Part of a small language model's weights.
Size: 10 layers, width 96, 3 heads of 32, MLP 320 SwiGLU, vocabulary 516, 1.42M parameters.
Architecture: RMSNorm before each block, no biases in attention or MLP.
Training: 113M tokens, 6873 steps.
Each number is 50 + 10 x the weight over its row's rms, rounded and kept within 0 to 99. Layers, rows and columns count from 0. The size before them is the row's rms in percent of the matrix's.

# layer 7 attention key, 96x96, rms 0.104, rows 40-63, columns 0-47
077:54 43 32 42 32 47 44 55 64 58 54 73 59 46 56 61 61 60 46 63 43 35 31 62 52 66 62 32 55 49 46 38 39 37 52 59 56 45 52 64 55 30 54 62 41 28 42 22
073:44 50 56 50 59 65 58 56 46 38 62 39 49 50 46 46 53 64 57 47 45 55 53 70 47 37 61 52 38 52 36 31 65 56 58 33 66 46 68 37 47 44 57 42 47 42 32 46
076:65 41 55 47 59 45 53 46 61 46 35 73 46 48 56 65 49 62 49 47 38 48 52 48 61 59 67 36 63 65 36 48 48 68 49 47 59 55 63 50 35 25 47 52 35 48 51 58
081:66 37 66 53 46 60 38 42 50 32 68 44 59 52 41 48 49 51 26 36 55 46 55 69 59 60 37 42 51 59 55 59 54 26 40 53 46 56 58 41 66 52 49 37 58 40 56 67
078:48 42 54 34 65 59 46 48 69 35 51 69 52 51 51 56 44 77 50 63 45 36 53 42 53 45 51 45 62 61 50 46 53 67 48 43 29 53 49 73 45 58 64 62 51 62 45 68
085:21 54 54 59 57 43 52 50 61 54 53 62 45 46 34 53 26 38 62 62 66 36 52 47 54 55 61 41 51 60 46 57 53 33 59 42 47 48 45 59 49 56 57 61 55 45 50 60
080:77 56 41 46 69 46 62 46 29 57 42 46 45 59 44 41 41 55 42 53 47 61 52 48 41 57 42 66 50 52 47 50 48 44 50 63 30 45 65 62 42 51 52 42 53 51 55 50
072:34 61 50 43 62 43 44 55 43 51 46 60 52 61 43 55 65 59 40 39 42 30 65 46 29 49 30 56 46 52 45 65 42 57 69 54 57 43 38 57 53 44 50 64 37 40 47 52
107:41 60 36 38 55 60 38 44 63 44 38 33 64 51 56 54 62 50 50 65 37 67 37 40 41 49 48 46 46 65 48 47 44 41 36 46 58 44 40 57 35 38 46 54 63 42 63 45
071:33 32 36 65 60 39 56 46 39 51 54 50 63 41 35 67 59 56 51 41 53 55 72 41 41 41 30 49 51 43 38 40 38 46 44 51 45 66 61 49 57 65 42 55 34 47 57 37
082:45 39 50 67 51 65 39 28 63 58 27 28 45 50 44 52 54 50 50 45 33 51 36 54 61 35 50 49 42 71 49 63 38 56 44 45 75 46 41 49 49 34 41 66 45 57 46 41
095:40 65 48 30 58 52 42 53 53 39 53 44 53 49 48 44 53 36 45 57 47 48 41 50 53 28 48 45 60 63 62 37 60 45 56 60 50 37 58 67 43 47 52 46 72 43 63 42
064:64 43 62 64 47 32 47 48 37 43 48 74 48 71 44 53 51 40 61 47 64 48 57 64 53 49 42 59 51 30 67 40 44 30 46 56 33 58 59 40 42 65 48 40 43 36 47 56
127:35 61 54 46 53 56 46 40 60 59 25 34 73 49 49 43 55 38 47 52 37 62 35 46 48 39 44 47 34 67 45 53 49 37 51 53 49 34 38 67 39 39 60 56 71 41 59 40
172:41 61 56 45 63 54 47 38 62 52 30 40 61 41 50 38 63 46 46 65 33 54 30 50 50 34 58 50 42 61 48 56 55 38 45 44 56 39 42 57 41 36 47 62 69 44 67 46
037:41 64 56 38 46 52 52 37 62 56 41 51 52 36 57 44 60 55 49 63 31 63 36 40 38 38 53 47 49 71 56 52 49 40 48 48 49 43 46 43 31 52 43 47 60 43 64 58
070:65 48 39 63 51 47 50 53 49 51 55 52 64 55 56 60 52 65 60 44 43 48 43 32 44 58 55 54 50 66 40 47 54 52 46 46 60 61 60 63 43 68 42 59 47 28 56 62
084:34 36 63 49 56 68 49 62 52 70 57 45 48 45 44 53 56 52 39 50 50 48 59 66 55 23 65 53 57 55 36 53 47 50 46 49 49 48 35 49 32 42 33 55 39 42 63 60
081:57 51 57 47 56 35 60 55 42 51 84 48 58 40 54 54 56 52 39 53 51 41 61 51 43 59 48 68 48 43 46 57 38 54 46 37 56 62 67 45 49 48 50 34 53 54 29 37
071:52 62 47 49 68 40 56 33 48 43 39 57 58 40 46 38 72 69 41 49 58 34 31 36 30 38 54 40 39 38 49 31 52 43 56 57 75 50 46 59 53 56 51 53 46 45 40 38
079:45 42 31 39 54 47 44 51 53 57 48 48 59 44 44 46 57 34 55 55 58 54 40 52 40 50 51 41 50 49 42 62 53 60 58 48 33 46 48 62 49 48 41 73 48 34 41 57
081:69 40 48 32 41 39 45 55 36 44 62 60 51 40 43 48 35 41 60 45 62 58 55 59 41 56 48 44 48 54 31 33 63 56 53 46 57 44 40 43 66 44 24 38 71 51 29 44
076:48 41 41 38 54 32 69 39 44 63 65 50 45 52 45 64 59 59 51 43 47 73 46 55 40 64 55 67 59 53 63 57 48 39 45 44 54 43 52 47 61 70 51 42 40 62 51 35
076:32 61 51 42 71 48 22 57 55 52 44 43 40 44 42 50 52 46 39 47 51 59 52 45 48 40 59 38 58 44 44 66 31 73 42 55 63 49 47 34 42 59 47 56 58 55 54 53
# layer 7 attention query, 96x96, rms 0.0996, rows 41-63, columns 0-47
081:48 45 40 51 30 34 56 51 41 43 32 54 55 44 56 61 49 33 48 47 53 57 53 47 57 60 37 52 49 40 61 61 43 65 60 68 46 42 56 65 43 56 34 50 35 48 50 54
083:37 39 66 44 45 59 68 60 36 51 49 52 66 48 40 63 54 51 42 42 54 67 68 31 27 41 56 35 34 55 44 75 57 55 44 63 55 52 49 49 55 63 66 40 45 48 42 48
085:32 46 40 42 41 34 49 46 55 53 49 59 28 58 43 62 55 56 50 50 55 51 59 37 53 42 39 49 46 50 44 36 53 66 74 58 55 50 44 53 58 48 59 49 54 55 46 60
080:61 51 67 58 48 46 59 59 42 65 54 54 41 38 47 46 48 49 52 36 64 62 56 35 42 66 45 50 37 58 37 58 39 37 55 50 59 61 41 16 45 44 49 36 52 40 36 47
090:72 40 59 46 61 49 50 48 44 55 49 51 59 52 60 51 55 58 45 42 48 59 61 50 54 44 27 56 38 55 53 47 56 50 61 61 68 53 50 43 41 51 49 42 35 32 57 45
083:42 49 41 57 30 64 41 60 73 62 63 50 45 46 55 55 68 39 56 60 56 43 46 47 54 46 55 51 64 36 37 38 51 43 45 24 40 65 26 60 70 47 46 41 50 54 61 62
079:56 58 50 33 35 39 47 68 61 68 63 42 54 35 45 59 48 70 51 42 54 42 41 63 76 57 63 42 52 51 52 53 47 48 41 47 54 62 73 47 50 46 54 46 47 62 40 28
126:47 50 53 53 38 47 53 45 62 69 43 45 46 36 75 41 60 44 34 62 37 51 43 44 37 33 59 54 51 57 49 35 36 56 48 40 51 34 48 47 59 44 46 43 56 33 49 52
087:43 53 56 48 57 38 42 55 62 53 55 46 61 50 50 47 56 53 41 49 54 41 37 39 43 40 46 40 46 66 48 59 41 40 47 46 66 36 36 59 36 32 47 56 66 46 62 40
076:36 57 37 43 61 44 51 50 35 54 56 49 40 50 47 55 60 46 30 56 56 55 36 33 54 49 61 44 50 43 56 58 56 50 36 53 45 42 45 37 42 72 62 48 57 50 63 58
078:40 56 50 41 70 69 39 37 52 45 42 54 42 59 38 37 68 52 56 60 43 42 70 52 49 81 61 49 48 59 33 49 60 36 49 56 56 58 42 56 46 56 44 60 53 59 48 63
093:44 45 47 48 44 69 63 45 39 32 50 42 51 47 45 42 25 49 47 54 57 52 61 74 52 59 36 68 53 50 53 48 64 54 68 43 64 55 72 40 62 49 46 60 57 60 49 63
063:36 59 38 26 57 35 35 59 48 55 55 55 41 61 53 65 45 64 40 50 55 39 49 60 54 64 57 45 42 38 53 55 44 49 46 49 56 49 54 61 52 57 60 64 41 33 57 43
060:33 63 53 55 39 37 40 46 36 48 40 54 55 74 44 60 51 44 52 39 35 53 48 45 68 66 66 45 57 47 50 59 52 52 58 64 54 48 46 52 58 62 59 56 51 65 60 52
193:64 37 55 56 50 54 55 65 36 46 60 65 49 71 45 52 40 52 56 42 67 38 68 56 55 76 52 52 49 51 57 56 61 60 55 65 45 63 61 46 70 61 47 42 50 59 32 55
081:50 49 69 50 46 29 50 39 47 40 49 58 43 36 44 54 59 40 38 51 46 56 51 41 53 59 48 47 47 53 47 39 59 27 49 37 36 28 49 37 61 52 53 47 42 76 60 67
087:42 61 52 55 47 42 23 56 28 69 53 42 49 45 48 56 55 53 67 51 67 61 50 46 57 62 62 41 46 41 54 53 30 72 39 41 40 57 35 64 52 53 58 52 43 45 33 42
085:49 42 50 54 39 57 52 43 53 50 36 48 37 57 48 54 51 64 69 38 61 58 43 67 47 29 59 41 45 61 62 50 58 42 40 71 32 44 52 74 60 39 46 41 48 33 60 43
075:56 43 52 47 19 60 59 57 49 56 52 48 45 56 58 51 17 38 68 44 49 47 67 52 67 44 49 55 63 55 51 59 47 36 64 50 43 43 57 55 33 39 45 63 51 39 65 52
082:56 50 52 60 34 72 43 39 55 65 42 38 36 58 32 56 43 48 37 44 48 51 49 48 47 71 45 44 70 55 60 42 43 60 35 60 65 34 59 27 54 66 53 42 41 50 54 50
089:42 45 35 48 45 57 47 36 61 66 39 46 40 53 35 48 66 46 49 36 51 32 46 49 61 54 54 39 33 55 43 63 49 58 50 89 44 59 48 55 53 56 48 60 42 54 50 60
081:54 28 49 61 36 68 50 42 68 29 51 58 47 41 56 42 36 39 64 60 54 33 50 36 49 47 62 34 47 53 44 44 55 54 44 67 41 40 47 61 59 60 41 62 73 38 46 48
085:49 49 53 53 42 45 55 42 51 40 51 48 49 53 52 45 49 39 68 43 48 66 35 44 57 46 61 33 51 45 52 57 71 52 48 39 43 61 61 51 37 49 45 63 40 53 47 38
# layer 7 attention value, 96x96, rms 0.148, rows 32-42, columns 0-47
101:43 45 23 61 44 55 53 42 47 53 50 57 42 65 54 45 51 64 50 46 38 55 51 82 39 39 59 35 45 56 35 64 55 57 48 42 50 40 61 45 55 41 51 65 56 60 24 39
115:47 58 66 42 59 40 34 54 64 43 37 27 69 54 40 57 48 44 64 56 68 65 47 46 39 53 60 53 40 45 68 57 38 47 53 50 36 52 32 49 42 41 53 52 31 36 64 55
119:54 52 49 63 52 50 33 66 51 50 44 62 45 64 55 43 40 59 57 60 63 47 47 49 54 56 32 37 35 35 48 42 61 42 68 63 46 62 65 45 51 63 52 68 58 57 49 45
121:45 45 61 63 54 50 51 44 61 77 39 52 28 52 56 32 49 62 42 51 54 58 59 35 44 56 54 26 36 46 60 65 35 54 68 50 55 37 62 55 67 58 63 57 48 39 59 47
114:63 54 64 57 51 47 35 61 70 53 41 45 49 52 54 46 51 55 54 70 64 54 45 29 57 51 51 30 58 39 70 53 49 50 65 67 55 46 55 45 54 57 50 56 41 56 61 41
125:50 50 44 47 39 42 53 55 58 32 58 53 56 51 70 53 48 33 61 66 58 38 61 37 28 44 64 43 52 41 58 42 42 51 48 47 51 47 31 50 53 57 47 60 56 45 45 50
117:40 48 54 52 64 67 36 13 43 40 52 50 44 37 55 43 51 57 56 43 46 41 58 47 45 50 57 48 47 58 43 62 58 47 65 43 32 57 62 53 43 48 55 51 50 58 38 43
107:47 49 60 39 49 42 59 48 46 61 47 37 37 43 27 49 58 77 47 47 41 67 51 45 58 62 48 45 61 49 43 43 46 56 60 46 49 59 59 44 73 39 51 51 48 48 58 61
116:51 46 56 69 64 54 39 49 54 63 40 54 47 61 44 65 50 37 61 42 50 71 41 54 45 48 40 41 50 52 41 52 53 41 37 64 40 50 46 51 36 70 47 43 44 59 55 50
103:45 39 24 55 49 40 57 34 41 54 58 59 51 61 54 48 43 43 68 79 44 44 46 57 31 52 59 51 36 46 46 51 51 41 42 38 29 47 45 60 65 47 57 57 52 49 38 44
105:48 52 46 47 54 42 41 43 56 67 47 42 34 41 49 50 49 54 65 57 71 57 39 46 43 59 49 40 34 42 76 46 34 50 52 25 33 54 49 65 57 52 39 54 44 45 62 56
# layer 7 attention output (transposed), 96x96, rms 0.146, rows 32-41, columns 0-47
099:54 34 36 52 46 45 50 44 63 53 26 43 50 59 49 52 59 66 56 45 34 35 42 67 41 57 53 42 54 52 46 47 66 43 39 51 42 44 56 57 57 40 57 33 47 32 54 38
108:37 38 61 44 47 38 47 60 40 51 45 58 50 40 49 33 66 35 52 58 61 45 57 41 50 39 51 60 45 54 65 56 36 50 67 73 53 50 46 58 35 53 48 62 44 54 49 55
120:50 59 51 43 59 66 40 47 50 60 40 54 56 44 49 54 54 60 64 62 43 56 64 40 62 39 60 53 37 44 52 52 41 55 48 54 67 51 58 60 48 43 39 57 63 58 35 44
122:48 45 50 57 37 39 44 55 53 79 42 47 59 47 57 33 44 66 49 51 49 65 51 35 49 52 55 51 48 46 36 59 32 59 48 56 39 42 50 56 72 42 53 41 57 39 51 36
115:47 69 55 41 50 50 41 62 46 76 42 45 58 31 60 39 63 55 50 57 54 58 54 39 55 40 55 53 45 43 47 50 28 63 45 60 60 53 45 47 48 41 49 59 54 61 43 39
121:57 62 38 54 41 60 42 43 63 61 62 51 51 37 60 48 47 39 60 51 40 50 56 46 59 35 58 51 54 39 41 48 33 54 46 38 43 46 35 48 59 49 30 73 48 55 48 68
112:38 59 44 68 43 43 40 45 47 58 47 35 49 54 57 51 56 52 51 59 54 55 35 41 53 52 56 50 70 41 43 54 62 45 54 55 41 58 50 61 65 51 61 39 58 40 45 54
108:42 45 61 49 49 46 61 55 52 45 49 40 46 54 41 50 33 56 30 48 75 62 40 39 41 45 50 56 41 62 44 45 52 46 52 52 49 59 51 51 51 33 74 44 57 33 59 45
110:43 37 51 46 55 46 41 41 32 53 34 65 50 64 39 37 70 48 58 40 48 51 46 53 55 57 47 46 47 51 52 71 45 33 45 63 51 50 58 50 39 56 45 54 43 78 56 49
102:50 55 36 65 55 56 47 46 57 51 57 50 45 53 50 59 52 49 75 47 33 47 52 41 59 42 67 42 62 44 53 56 59 47 34 35 25 61 28 68 66 40 44 48 55 48 53 54